Weights of a small transformer language model.
Size: 6 heads of 32, 13.5M parameters.
Architecture: no biases in attention or MLP, embeddings untied during training, an embedding shortcut.
Each number is 500 + 50 x the weight over its row's rms, rounded and kept within 0 to 999. Layers, rows and columns count from 0. Numbers have three digits each. The size before them is the row's rms in percent of the matrix's.

# layer 3 MLP down (transposed), 768x192, rms 0.136, rows 657-763, columns 128-191
107:477527494501461474399413582522531496531458430530486507527481431539496600594637502593488478453532572455400513547487529572513494568424542526510566488425535550471542523516567481526486487489465515
104:491519518517455556493516487435441550489580523543528485531476536565512448533439502555517513442525452462452536423494510423504529476515415470498540532524557501433456480515541611453442566481519500
095:479471466561524468559508473503514626485541437562475466385470502468499450427404621435476444468551467434581485442585523551547442526550542447520500508430490470484487466527571489524530509478485549
090:583474564413473592566485469477504500498518562476490529493507543545413449534520459425465510539452539445449539510480406489509569537453489453454532608544508539624538491526517504496583571496461516
106:574603507431502501501440472558530497533574515491507492486497420545559434554575508528503399542541505422547562546451490547534535498578473516453484422510518527501489530415474418459418478448605463
109:532426456424575493518428573539482527537522435476530642521393445483434493473432531464483568467477550517559507507527522418553417513550459517490403506546496492571507508522525500594551518504469550
106:383486563474513509466481507531482471535624504475518461463524525462497528437522570588448418580441437474513545471410537518364432486491536461481534488534510532504485470580527502407506516522579506
098:499558548473469575557435485480515569469479535468487504464470413476495493390525566428475572530477492509465515460573516484476447511449552456516522537448499530386444509607571541490530568574495398
096:477445589556490456495507500436487548590533502541538478425476514478475502495520430462553502475522580474547399446480465474599516517502491558483488451499513533502473632581538422540404480480505507
093:496457482570413486542562478525440559502507443466508509458551546469461520519453495478542439467511497544406560464521368450513415435568416500508602464471455504487508422476422526503438441519484433
102:431489527489489508505419555577438412422417465527443531544493476552448569461397522505462498504582473431483482589487398437440515422497447495610528500499499526452517540417414496473511528499530542
099:495471482467466546510553542557423546446478516395497460491523521471502471501560518536541497506448464487531440458524470553419395578499572406460541460496525548558479512562568489566564485568481493
096:526471552398506495515475366386530537434500548434573500436547484530461533545506554422481435487475556407530448412503482566480454485578490488510528535504484584618585449485558480479420511466531478
101:520492467514458416468572501492557466565543486537502559523493519470528490447547517527478521572541492525447572453512541516577561460490489543483495583556455488511486447425384543559430485480470530
108:558572489427503474480612391457564525530516463480443407479562510499502525560468485496530594521452487566499484467515451479444498427563526477491489601421569515455485583490519559561474467517627422
106:572517504539511536550524371448510556509572559438473534446511477543428534492562497607473579600514510534591564486498517463442467493507477550513482470429522540511531517443498498554494570450493424
092:483496511470490444520548447509625574481498503502496524479500417496473481524567610530478525554451592467440486506483517527559496450516405451455618563421558495430524523438520472502557508549617464
103:542573530593520444483494546519500490491497479421466443413532481489537453541428544456491424430442555496480617429465534516527491530487473451491457463425524410511527488441560484386548424448475478
107:543434410604543581466476559456546520467469591544383476510483488508588467450547528490502445479493480536440486592521455475544546483443568432426497543423449502505495487500515538438523492554497593
102:468499442528517427501468540478488422532576513420565479488475533425504494572521524382490508555527478528447489455548478496453438404545465493491468547489465479495526511566459484574528445506470492
087:511470409508577524492493583530536447543526507542546454555456483510473538538469629527469435431447472479525464443555477497501485526451543573447480532564492593473433545517501583494526498523523470
094:499523458477446488461471525502529572507561623467473523546512530449477436472507455544497461535502497506435515506519588505546460486508470554533509484471568420520484460478478422476533473509532531
104:538516605500436607501497479471470473464426614464474550480510497399446460548572433463493491459461560603515536518482497440604469455488508542491552534531468538467491491508509630440559477449462494
105:490475537381560411567431526524506546538401524482553454505434508386483507461480521426465493531514489551479451482523523457550584498496416507510556457471499557453521457580532407603479491519520565
092:491487520488596465541490487454430515531494501422455613497590482472531514504406489552501512585538536485568506536425456542457489449479479516577516480504549508547512487407492438547473484488506584
104:462555503422560514555558479421377497522474468490566482492504524516491549503480527501534421487513560528508527491466450643492529571582540614553468470499575531452506483448523539413544467420532490
099:534521615540456571535555532488481523541455581495518537496464463533523387487561568496471502533510502435553459471501493460470589550495413403447454447587447552484531558510467432548528572438438530
106:555545448529517534448468425425494395425479495565527511460433465414498516455532469542453489511516519487522427574541428556552479510460543500479612455490502499559488572506405569509487541463558451
101:589528477496469502535508540529485510468535497501558427530521575556528430571548522475501535549473537425465520531428530523488466432462545487439499481478546548481446480561503374512506599538522474
103:536538547519494404530501416600506446488595429490591579485501489524525411531548542551499520418513542600444521519509543549518552395457418412447479518464554473549483521523449437537569546492527473
090:528498487538506517584443512567481540589515505496605512511497559528532527445435610488524586539459501481483478570487549528562448542559492464495495554440499626446544459581549518537516534459551551
108:406433485512564520606475500505518458380524438477570470505559521493562491449525462553437504576419514547518544474507642551487493404613393491384546597421480420455570566541479512537519525503470482
105:509477527489531432555485477517557477546430518558477558488489491503491491476494545550505491552437487473485518399547502583511500509509477552503579464466512521524509616531483462450465520493517502
091:479484411472578622504466521453477486573557448479492474458467471549508488399549482552431510460593547433476550429540479412570493525572555547562557508533499425562442469605601604497532497485517494
096:512568508522520550484471484533530520448508457588544412459593484473482488481484412499468517467560544527546418504432531458521407596564456482506559450531607482465490510396545547444470459523529545
099:425466535560469478465460448487489520471530571476511570480561545475487469478554423477517484446455528593411420585466612468399578564533519551510495441505562499500433473387545510491493485525303518
103:489511405511572468454575458483459472562474548512480460542556469420436586454520436513615499473435513452504541505535492478552470464523545493495512522441544493570483552496523437548542461530535438
100:388556542483534439539458539542499507528482469493459459552472450462461486521531503379409475520454504521475446435482440538499487489433517510568473527452488408488522542500480444506588537572514520
098:476525573474493427453536555558406575507493600524536465471477445471464543524442486501482537497466571460500535578413535454512550546545541486558479468505512368577469526550518562564432494504506571
096:498464468458535604532458423515512555538440466593452468437481596443547483508555493430517493552493431484499539506515503570487427505528567422576481573570513581438413511507421505461495507572628477
108:433480444415417511452429486563504511511550467486440516474468491576393485491458580522484552518586528521446590577470435435465499514416549520432476512491503393505405524402400550525559506480562464
098:384486381471498473430508530579445493498497476520453547539420515502552546570514560535474515530479478489502478554433530497485584517455430521476497451453503490403498595536441529500495584521472496
109:537469510456452548471454408460550520563528482473452564558471519500571557486481521507557509479520411505437608476511497480561374439580532558526505447535506453533442523528566425497425459474507439
100:495513512466530440533431512497549543495497549446434591456511478470483537523503411560523475512402567464519523355507543460534479464526554541514672533533532512479593389520544483581508533440493570
107:444481544499470559394453526552499482486490559507520530548539475572541503415509541448492522530363467495527459539453534527408532441501487477467491542433539432525524538420523557382521449553410419
100:575462517453491525552538470542587405584546549387497466505538449469549460457625522451536563433588528551470474513536523505392484495511490553475515486500568447491525468540520427489537573455568520
104:502578475495556527393405562504477520484554539389536423460518382460540505453553547493483444472498486470437450515535502511343615442478494511507565469429525513561448442473474504484504457583413487
114:545448548531569544538474578390466541505541419411533498486464526481456460463535445460504465526480503461562485515507491587497576543512505572410476595498616495502485480582574488486445501514460524
095:622543512443468467480473534515511528593523522467462468342540513514512596552579442461526510466490452510532580467491540407452541545545542453415613425553584559469643469493480563525533505415538538
098:502468463438434528512488462506456546495513498440355483377572529536570412513507534472494540482462519479544537503571487539534522490378551467540499457456470477466584417490559430509574480502529491
110:432543496527538578530553549384470573484448562476516617499513503572492546511496530515516405478475445489485385584420447524545484545452454499440534456481550524531515416567485528495510559456510559
103:420614514458520496505426513516513457523503515543451542446525496557465523499492509472435528619421547490489564533545559470610514447400529550511551525504554537450497506558408499533480563543520528
099:417476505483537479550460556489413444466573480557419533678511515457466441523556512457529413480589403429593460463498460482535429490511573479519471510575552496483499508536561385471576503477460467
109:484557583492564603499489485465426456478509509491481594513516479472499463505556559560519450480410452530404509560482491531503470532512504547452624491495421556457533517512454424535528416527522534
098:605495468450522481578599533490582429443471407567567586561510477519533397468476508554451499507504453494463508486445521485571512595470544510460546406476475459515449577469488544485514446412532521
086:487497506425490430484536463426506514516568594499443462430568476414442477530480573467453519445512543618457484504472492602463498472444498485599569541495514543385508482481556467529514490578555480
091:540518502566473496529498507544563531362502470476487431521539488447476476434476614511612521566524507487564467529505491404516403488478422474545567521433523541520526527587546592614558471507570461
105:592477538485483473501587491589460502525574528486463515601531401407475531522570513548476455561449421530504480459514564459466493562489546495490446488527484446467608564488469537476410462540465423
095:471486572559568474510558427414555468506559504430503476545488486515493507439488544481524539469446568565501459503535527544544545521475511410486443482513412366422514538457529513514465399450592584
104:571459494459541591560522492527429472453497490508504519510548470553602497457486497501475483434449525542463484539432489427422461478495568469423477530523507390462568615388550441551505493390486515
086:513405457566533448542543548481468478477466512489524465540536509566524537486507535525518424563546526575519428553495491561541430524459513536506503508441508442512538519544425515507556561502472499
100:463536472407441533528510589451522476546511561441505464535461494571544491498532473561502504523518512497596473434523514527502573564437438571566529456515583523554450520536465509552474520524457533
098:465500496515483495557467536576567468482448507427428631484507458506462397496506473552588457485445491534477529431496530613494493529429421458480535415466397491541513482446494451366506485556428484
100:545471471493482517499483567429425399399479420505549488494501515553543511464480552435515439561563486528486470498526547589529541427492497435568493516440455561507434464551472517535446558576491647
081:587447505410419434492523569540435472481481471545521403585562441522488440429483557527463517476526476523533482441435539525434568413425463509507593534409427542511523430540472545469403461505518464
093:565565516532469506471503497523506483478577429547527556619502501536482420440568461499554532573500517535464407511513536471490529518480542562471447434447469564507508583527443407476559544434521521
104:505511445521577483430467519481433489412507467552505479514469530405480451427560558511549449474552557522564536456509541581459462513530413468521463467578489418547514453524526523477450351525438439
095:540463517504552460466551480516434508505528507450521504494521539409479462552480392512487462458485493459441550582520513513460491509445521503548650498509599504485411524483574519496628475528521510
105:598496524474434508518528477493419476561518533475551380511497433501499511440560455643455485582539556524575577575543437463567543520504492488548538438459439540522530480509465484523467484539482518
090:600548567467377473477603539415444498397504495526516472461505459468531437554463505504486443597527537522514546489459417573522456461503571389567424512576507537420515484543436485492464409566463448
113:438597518497473476568518470420560590428399575486434494415368575516565479483538549529570464496521521594489489510432530463561558454539505556481502573487512517538494497542520435560506481530537506
100:510483471615509478598560505493424392435455510479508497518467500570493440562580465521564493486512518512497580606519473518356466486588485468392498518529512461444427524482479611540549604498499493
105:499496628489439519539444554495537471584527473467438455653436513552532450434488531475483440489500509557548477530600514550479546524546582475495464457443483539476525571585390452565578444473530498
096:520549512496455539537434632540461529509496564490486473415610572475476596479553506475515439525544422559572465466536539559505564506398496510473544567402499552512547559492528515533509570531521505
100:510550514497523406514497602591464588487539451532485411478546516461516436585524503518549493586408495480484491436472527542539538506667504596549488541510508523485565445409595496548472469508489504
095:590515478458514478516453463550512477525445540504472511477479456545547547509548584483438471549512352440426474440448519470567445475528447492590488597513486518481512469466501589469515542570530497
097:613518466521581611474494559583419524457437463480476545537476508499477555503501463453536527507421512471457569467599489504553483430533512437491435457477475585511602517469473495492583543516537528
101:509528449512454451453596565460593498514480545502553501553469453422492470486500512563463427482563582523488453546433550475525572460559581474546503508577512492521503500538545498477462554582446415
089:408478407496435604523524622498528538576430512454512534467564507540443538510409533501592499484512543485483545494470427457410509581495476525529453479476417474476493526463490474569414506446464507
109:543456495482559569499527444508577420457584469461520574497478488419449466531499460516534460425551457505403653430511515544474409543486493524469545489465512497550509527482492508546518474495460504
106:614391557463581502507516521525544514546450516614439522504463545468576456498522528517525434546518553496522539572546521454562469501404535549494517476502465456431511517455475617595508435518542485
104:431428465511457596587592595497530476559512554490529537443490463601408488542467500477485508422503511539465499529471461549581493500395450494421517550582446609516426505502537552602474494485439534
089:546386578491479551498463574478531490534397477567422566499469514446492500481512406482632506471521486469491379459469533501594468462487453469587571493530453463447528566413511567396436439519421465
101:447437465453492502446428530458535428569532433549554597458452546568626518516442536538495507456535495497543500445508544494407597590455525512501467484573511470488462482516364578578580515538581410
096:460464577437503502586534514403564531405587502449507499458509631519410523526510521508495536497581490504566431434516503491496489526611511502531548498585522543445551527505454429563512426549488605
122:473531510498519507536400527449461424470500461515523568593487465534474549528412598491468490481505500550392542622528500484547536440433435494455455508494524508479558485505470631595474587605460523
093:525505479433496365449532479503429524531431550507500491431546574528500519419476474452511506497596479529411537488479466574440495433520508438493542493501490573450504598521526487522493541547534520
093:581530554511419504494436402462405539582436460564547533465531481529477663502442576510515525487517524378591400475498555518489464418521562465504496486510474556485457430447576465422434503439600543
102:447482444401521467460611550547573415545497401428501568489486533512405531405504452509523480436494526465454506496520430431556576568430557539490465456438543564559502547454647544446447605474450525
104:585426530564538539342408558570463530475437480509447452529487466470509459520523550462433417494408575591590543485523534503487575475449455440564592383480474509471544505484476473505600484525502422
113:530564523415571511493526491549463432474540492468555555520431452519549450554481501527492543571617519479598486555431450468578561574492369455551421457435470480513539548377469562503527461532603518
104:509475467462487529586417464546545574433470497509474527481552511512487520448518453393540572484449551504496425524460515490463449552589522565371468509501502638495589564515493428458552458570623462
100:506517511599563523572463647536545564411508349489509545498500469442543530513486471482503460486540474373486500535507612493491540614515523457507457531450520577451581552492530509511549453496516639
090:539533510470537469614582572520569501390505436471508520435473588505522494446522447482490556539531501539377400483530512474513460513495560488479443551443534486500536486573515541543425530507525535
093:527464540517440513527555402504554484481431534552458411458418542472475462462574445501487492506463459433503491555450584553461453544546479566544465508532521500527532494475432385429524510534537493
090:458522603485518469507542599452572465508549494479354481533486484432404491485536592484512409531516466424454390519455503494533459601512514437603485438571534514404487576475540472526565574549594479
097:560527491585573504452512499507481506537534585503397481526461589532525448473413458406460536603516500480465496562499435508494510520476570465472534629551550453590527471555473557466481483510484519
109:492515541524475502484554546576471487485568443523481514593481443500534478538536489470477594544492455448447383537551574497397558549471494526549380521536431606522547528519476511454468529487563488
105:576556480414515456537424617400532492501481458544478586503424412545581431454511495566489541530423521447428455481468410484478490521470499484515421497537542478508573531629497468605556551490480462
106:522484511554482475597505479482466507460502438486432437554518416490520522414498433451477483574502494486457492556408509435549477561467450619629526461537581450503476477450544467599455444540500510
083:475515532523537582559546455421469551465474613454466516494475501471496421493488442497512426515429577468510512505489433500402444495555550524536531522515522517502515465497500493483494491562595574
096:486444522520379456554355491463456445442461461451518440516500612451486571479451488512450392448549490492437524506556480548420393463508479521531473557509540475489531460495558519530400493472478422
093:520537541502550457503570544486526448534470446526485419505555523541545460374523575480485372584484486443457495492496527541565514491459536432467425415440462421613507485516533497494602446530560503
097:556578492586481506500506464576527490493421478526470488477566556496532536500459545478424478471516508430500454577412530517575615418508578429555521504424509478529586544533463456512529569569570536
099:467492537499532568577433522588571563443517485519476494436467425415521528511556482449418479507423536492490547504459428531470466401508529480391502366493464485465507507527404571510612429430462509
092:512507527516451497475547465461515432457587420503581416562601481548497504401565355538481475528498515513421490509472492463412424551517577506491468485383551531497454447529463609528567427497429523
106:491508463512534565505467475503511512490366561423476522488537485537583529507488405424458428526489482549515469560563571483435510552497543414438497446560425562502586517556478514521526526514657494
# layer 3 MLP up, 768x192, rms 0.261, rows 658-764, columns 128-191
106:577526491528449497481513485558446445434524498505495535513560460510537498407452491518493599470557536528510568490482523552515541473508478483596525459534552400529437530566468437576449517480418497
096:536532482536465517473459584498463503536603493508448502521474403504501511544460555488465608456411530506526469495516504485458446539432511512455527489536465634533502516495469462421498506558542672
087:426510502486481456491472477565565480509511509461544527488516458495557478472455426547527590455495438529433465489529470436450464369423500523418481452489455532456445599555484535439507465474511428
099:505559511558515599534510440554557435534426471482461521459529556514432540446502554562464435497444527563458486441532479512495569438511557561553533567561516510508410456544543520593472512578380477
106:444486553564514471525482423523509573403560444529445503469507503470349569484457509493478478484512588538441473472455506484491450512477518468476452535442415478487414559515521487443534543485427449
104:568530505438527572511491537554431517487580532447463431437560532391543513550521506551452587511486410579542558562468420428511421518575485421566478504499464449435565511504472583482407534442519552
090:576574515544453447497579497526491538580524503541479447468496522462487448473564441524598524485530460516485509463418467466446471512502537426525545424465498602531541522385466493439414461515474508
103:491440577501511497537580577458493564506558521441501576550448496541495448519527456493521491509494495555488515631448501500498536436565506437550454469583528477542454499498563545446524545496504488
088:454434578458520560471471561467524635499452489436481479413508460548448461457491505524553553425520449471583467459536417415533402587482447512543557533496527477517611490486468471612473522519523476
106:513520502539490498600496507493492521531513524423569539473601409467527549510517539485589420460477500466350383480567478491466577542561484463551470469407490470533526570488435521525442466409501480
098:438502509533543501450530529532482436421510469469510533522521488460551487495506476539531534455493498472556518475504545474483428489478558499543616458516460454562518465555488509469448503435522524
094:574464514533512545439645475558553529532563444494476496506429498509479554656471571417431563453598382507543530511523569461450560483458515420507442495512608521507541448467476480426484542555517493
094:551436538487534516585457495566431524490522516565473497529567474458507515504529457545576528511494435485513477460512472516465547532494588526471484457510525434480445515488447523611466432486510617
108:385454542553519539406543548513524469498550421491453467556515507570541462505545419501548590398542530494473494481500420534520503518591470530496579467574539555562393517572464460480484524423529524
105:526525506559481544490507528567500425526568482544480579496457449488514508424444527537546546459567431358534448499481472436530572465586357514508454550470467494488482455468529550491522463472525466
083:504459544483470455457583527507490431523508441432466480506560460564398539470454499472460459503540562501467519533509539551457524528521484510571466563566434515470465409559404527470523399431485526
101:512367593532570480528496502454451386507542487537468516524503377504460468451477520452545474537474530495548481523508517470467571492510525551514485434522546449530460499530545554480454424435535499
110:518565447612485479430512480486491423519521449457614538424429434492523417447522545429620511452516422556459492571509510396534562551472540522546499447482570523571562458428504478500538544568557513
101:507516573461520356529502487576535434467464444508468538518494498451473504567486486472475528443515512515536554526454525456490530450521522519403511429634532556521537446532451564489377491581510610
088:464545572394576565513426397454546424441498438476513532583522469518417464527451471536597510596541608562461557537504491500448472496662542448550458556536488515485482505546431446514436484516509529
093:438478500506551501526468430441530529550499573546479523458496498503423388473524544447526535475486616462486571455513500529476553422513616523386529509518415526454500505499482516521466528422478371
098:500481460566501532500515528536557553500470419466449455514492533476487457506509445545559531604518442415552517469473492539487534600495502485494579400564417482549493589511505510452456581480455511
097:515546443539542489540522464478534472554488571462521465531589453507549455447544461496500642603435399511455539554503521501458572538434590535363565435572490483593597581534410583536457522488457499
094:509552516535452515472536485566606495433444472454512529521445543519455426544414541432459552546471482441611558499503556462580461468520537537424513528538461611540563551465480542462507507521485527
104:455563538547517533486496497551443472509535427553558495555472462495597538482502468492416465526393490648547422501532475485536501392516536495457433480379482544484501522537432404542501474549529511
092:475597545518486485480459491538554519437524509496524478622428411556421458545454422564497494515487544535507502562518488372493532452537507576468513546579546444510540407473479560490580515497439495
102:535532525468492521517559523526455500555496455483540524432469567492458607480549501382423525485480453487514561513548456538388525504533527518504432452519596545500560465455460419491573444494430473
106:395377467551566525452488469454463506549477495628466524506523491556485533548445455606498487514451585430488440448454531476524573534494470520524509431518554467571503516358468486508448443497500459
099:502472526552520585547456486524505439537506447487512465484509439509497518433500441471462525563449448578495497517537408464404585526354549477529448474551549492500520453468472584470365448490392583
088:542516459557551583424534497465453512563532490532468469489451493508541417455470506498403560528481561467513558534395538512469536563545501441485544454531512498462453530533550606519474556565405467
104:462445436481496529410482479428568443411465428496435575502637450517476496386511472454501458474563443550488563516397497576437545391461619442522525431443472563552558376480539482496477557504494455
105:508519530498569490446523556454410494590529491453561505436496487505488498508483511468452488455495508547549499507618513567500444550506479437480547502476512441501527466563585549527562380446585467
090:424576465531520369491516566506521522548517431447491525480465493530524457502407449505471468524547508500540436612518532537502520555349434437400483535557478396531450503560536452503542528399421573
087:510478529485468470473514509511652569439495511526461573566446464523513527462439463459511482449408577529469474538482414487534542456628495475467550617474534563458545518564505554442575563502606517
093:528552450395486448405548537517533507461548585498536539493494531456561513498467411536533486576420513473490520494521524436449454492483451544476411594391470531583474475518505555381405454495581541
097:544478552443522469452564478528452476542441449388479516452443540488460499393561526454483516534468514557575593481458449445464515566525474544557390434527536488481532480550501465519530489473574584
103:499651512564509549536571430544552562492563467523535563524483483637508480462504534545499506547453495517527470464540481476547521590477459555441547488445454514425578512517429533472549464511510599
095:485509445543477570611437474497480493479403489550471532578399525628499450544483484515492430462569486516571515496497555436454443536464409479561541547469498506507530528480602439427556603607513506
097:466451420454510498506443468488542558367555491609518517469577494529570505504449499504515456440446470532598530461469481527525422401566421469461466466484493510575459519529454514434451431440634491
110:481477516512563585535503506431475520499475579505553560519514589489556518459509480527422521406434432482477478508474459524453476416490525577487500496567508532416439468464476522527442422559582551
102:506555496541458548437504606558511431534496448486494440425542564534506453531515529417516432502472494474528576509484573516501488516538604476441480508544546478465484481515505412460496569490419482
112:493535583475564565464513465448645516491597503538466503517459514573530447566526511507477518499547496496506498573603548460450508473586569469485422518445524461549567439524489421532508509456494543
102:422460530496411471480540473472521467524496483559491559561555521481463513482470403457449521423422438512512473476465522502630465574488539464413518417433620431505525476398495502562491526432437424
103:416525426405438539479483547559574461499490465560512505488552417615561555571454516424493493470412574451625480490582599537503531452459520581446498516559559500477583430542580518503489544496366512
095:433526501547399479497518473420500510449443444584515561430534533482471513468506501611518473469476457406533560485474495466558517487539423446548538575534505569471562465484507433501425507447569555
110:437588379415472462496471498508394477453453486421575462568517448534497462492437500457517461439387531517567518483526483478536505565472510618547500399550594527557523361516474506507538508524506423
104:469566538509474481491605555596447480489535547475543477485526427523494559464536477523429573547502505529490526543469491384454456420554509579520488537451478521453476528536459536464571550530469536
098:575487563445471545493494546444568513484483527571549567461429501552554424402516420528511447598433422436524488543513481489488510538469522509522502571469541512525445488487546496487431428525513477
103:521497505445458458521421584474552558450443518443507580533434594334511569448449527467482445549412500465501489535454564488526471514500460481452583477408592431552459522504509495487490479514517484
107:482524468403527420387467407424602532511522456604556471571512452555486535491381475483492484527507521464417499485520510387474519534503518492512426475400508522523540488443451440530462473602499401
104:423471529502486474481478509437574475562437503489542548525512516429484646456451491468541397466387478517481425568498653508487490454448456457539528521473528509515498530436525438539480516555443531
103:464533485528527476408461496421567498507526464496492532516514492571432511499545496434658459471561579527541493504594494492518496443554496575490417436477582563482541512483499515559628571486507489
109:499497540463499505471447623455470572377537561547451449511413482449504602511434564517472507525545574379556595537530482496492480522419409528418451465505518441532484494523476442580549529530439533
098:532491589508501488523476403504487428572528506501426368444514528449542570521557452455518576426432461428496540505568574515510480423430537480565520470510482590554410533498568553595443406470470571
087:428464599461571514510529484436495537557563495493493481507514445517520498480499433503581465485458510484560514419525469579494452517568553414592525552428584465486553463541549450505464519490462459
094:453502452440478404450540550480433487589523467423498420543454505513513495526484426507495546556491528472413488534572545560505424467547438407547455505556475489488542475479519374395503555418481552
110:494471537500510414453448595553511455558566513516506532556555526523514488440414470490563503573475579486571505497437594436544564484485574517538562490575462484505565476433424439509381455407511395
099:515497483504437515420471606499440532468682461506422443469497546466488497515438514527529527471389453465491486494486519509471525508511520524493482405507406539470492424485606515476444463514555514
104:529485580429535481490507619519585484394478512576388481551596485541499436431529533512464600505508465565541476518520505408489515483482600512515566533533489564476495534552460486513586532393487399
088:505523475489469482464505425447494473567419453568516436554552499483532493513529403485501522570527531490485601454602491496515505513539497406484426576412481521444471549550524383484540546447516502
101:573454474469453570468577578402420499529521446449364456498483493488473463532512388432445508497426474532517514573466568412482514496568500570465386516456516577451527542473494497551513515443526529
097:592512494483547446505524521479465444469460482553495506558571615430523459456491413431567420533478495516515550465480592499487446470490513549473550489438505495593494522525523470473501528420506529
098:471475481526529420512519525459461523590514516456520516454425507420564543412385522445538543437516503501505469420427502468480500476579546514547432478494481548473533539466432462498559465512476543
077:519496452461487416435409501462557437543543500493469497473464446518512501501417532558573509409552503399552571499588453493513544458461517520421531415454427493505406430480455500521465549537461545
093:574530465421536565456484480486450424509470514535503498563472488543471544566423487501472477603561434480469487489522374533511491444481533510470512515542394446536481488477512510552533483453471507
098:539532503424519467420490478491436447597501482486518515539429418510546553535362494465483467466578444496397492509473491442481480519496526462562437499521609480460454528425511561507522453560488547
087:521462557440570505476483527528533525462511517457458444558500468435451501487531526548456497491463513375503454530533505556535552500541446491545429516548526487452613448537421464538557539430551518
105:475520444548444505459495499474423587480446635471487477445459521484518414491452472536562516586461507521510485508574503474435441456534528537473508471419463480520476548535559483586545487424563556
095:495432412517587564529500370501534604522489446404472576547525462452547469468515365559439486484479466505520512517507481503468505451577487502472602551471444499572468440545528453447433500542575472
111:449407509553559474550538447481545558498536507508545658442396448590558528479513525526559545470573440511472501504440481531526535397462567427467493577523492489494522357521515524453435512463428538
097:656519481468443414393490551530549514513477413528465458562500526440528410480513473453485504466521513500631553495489437492541413519420544466562557512558571535526410460436486557453394474482493512
108:453561482492516491534482543459508550476458520446524518489478425605419448489503553538460596479371593402467468477517484484419434445502437474447576506485549517588481491512497473514538514483445480
091:549570449406455479449487527404460491546462448507501513528606528472467469455545452511456512528464529461447487469511549471344542494561596437504552528569427487477521451501571569511428516475472604
103:521506451492498482536575552532512470501490557416462493447504492487500495397553364522495540504484486538566539441495516522492444490442503473430587516523473549546511432483481463485454433464522404
097:472499570584545520504542536526553570619441419534485539566503493563526399454455471452438501331434567440419507527459504542480473534477441460523497502472485534466497536478527444434552497484540547
102:529506422523471538467552480505509585467467503514439531515482508482491545465497512544469451569426549597416474428546397416357503460517526469423493452581516508534498549483475438436526498516469523
102:445512442495436566429597529563528517481492467574565481524439512557473556553473446534505478504540502479539554512468558442531462538512535409378513532513450528570511471537536588433482487468547519
091:528478471524550414481505496447491445462521371524510499571458508477498470411523550414527460500465465512541462425486518523469495557559507508483477476434508470452505460472474492455512438585465533
111:557538457564559534459507502544512523552509488540598524609456522500528404558517563488499432466562442432523490521490484490515496577474472561514496498495449544510437456606561441588489468551452580
112:437416483454486539469432498511492547438476436428497524587481484471508542503450382418570479461500561484461506444446446518508529441477440446521408419478537480544499520450476504407432405534523560
103:412525581528487537476548528491553463499509574507561515497444507559504530468474552459460470531465504457480502538441475428523474491440463519553568545460503500534461472558570452569591479559523435
085:436559576531528389454548445513546552469466481534501463606560521464405483444415551664497533518515453542552471441470630456465506501496426533552461479520578422520477500538444528468557498520537495
112:454525491516548502488491537507528503489477598542460491577499440504490621508541478569574479450554579516465420447470499490444559520494415493491547583444516453522537531604518429443447517554442577
098:460456606507578480541522492502567471444474452511495388528527552514566577641446432576416487461453543481535490532480510506495540488501547472512515563580548534527510520547517581485444521505527523
120:492493530544520528456559498457573437533608443548579454432407534436456418585507443493489528550471525524433565414419409428470434546569492573495452566468449498389503442479504538398503498510489619
091:455456465637493523599459564546489446526563551461500510547457510597493517531450491424440531423440515596489475502517533590490494543543438611493561479523482486560479396482527515519473495511461483
094:541646505474532552569478395463463534451476515507502521420447518425573553505478414408424570496474393515583582546512464500528529601419520534504594533502582552558596434553512530468425487426526537
103:446440468467503547499545513533432407422450482558565525479556531435422473522548551509535494468531490421542518527513473489515519593511592556619548481510484543528481459448519527498490547481566469
103:578540482420584479547598500543539562545442580412521540476536544475513446431489440474467491553441499523471559530410497506404428477487573469454518470453493487522513530506501554571446490492569473
114:472492519525590532497489573534441571565614505602627498530448486498475477498424602532544494516439484510587525561466440492537495612420529441516473519532510442459543508563438473504496448489597537
098:511547511557513419498525562483553495487561508509504526446493538463580448490513537534479475456496517546490517388513446527466632510535540535547543509610576391547605481489442595471500477379395508
096:461603448509550454441466568593508506506540385459521496491561480601582425521471461547478394513477530476465530584548561539496517563499540508506526467467533378519555450399568531593507645481479482
088:561539472545525548470536515477593437505410457482538512355465528486572472520536517400520527609419541442490573469513393596482504493471505438489503480489500453480514577532377472439464467485482506
092:456470416474431576473503466492598505530505420592452528553493439507458493504427473556546521501532558517550558464562556510428468500516470625475523517428507509478445458481489530461563469382542478
089:458508625484448500425434497517511561431527445516532493455513511513511623609500566589508511480497475493508508504456586469411535507455523512529507511441485453529489438531605527548548393477411506
097:575516605544559497512508530413472475463524611564481615505439394434508517471478579611573484411445553547503490498490490519568496396523451576563478459530511466485390532461511607522490437485564498
116:545485501561527507594501481464565479521501518540559478479492524508480481481482473500438590521446403544559552486592554462477437501406439428565558496456482549483525529561506385519424375400458388
109:561514426524540451484495515582400430533433433521482509408514518469516493501419440584471533445490535529545595432562522457364519473462504490524542453452452474533520433546569568484491495590531556
111:532449490522538536470454600606594528479499504565590562431428562596527497440537490547573601439501373539465600586523478520347577527561447508428618522426548485508483515448489574515499540522516552
090:344466455578550474555481480426448517489505520499485560551549504535472412524516475449456510551483605477545546478507504446479500496586540478529551595493475496501465588502492492456612434585553507
093:498487518514499511566431543400507481615541581484516476536547491545437451469514436528463479472537468531450503478423513436474504430497442478513503566510598461555502553425532572467488559533361531
086:420434451500534533502441493468415546513459426480580560538506509431499485447556563520587409510535479488556458472656483462528604497508386435490521537613486494501568494558553494469471419481515517
094:454511540592546513483546497525578587437470496606481615407508464618496473475483464465584519511497505459400542571440526596508553560487556533425451411504458574511530470518471517490516385497493414
095:553416436489494504451489421402459506414446525445431498499428374514447464428504483483552518435589466544467535617457410495497587544551415571508542483530552536469347515421526493551496568427496545
095:497478512488531522523559473544445417481521505468402468501528571458473523443532426469477487475528529534587472570544507489455551556527497567516410584524515594501495440466479504438519439458497519
107:472486596465502600370475452465551474495546554472492528426487487519530514526446531591503477422460600420525543511601424406518448574535491537474506493530490442519520568570390478495444520558434499
095:449445509570509480526479581592507583477557537526401492421472420494499566439475484538564487481489447589547477448436530499505457401513458538473493469431545498562587531476493410529482541567526485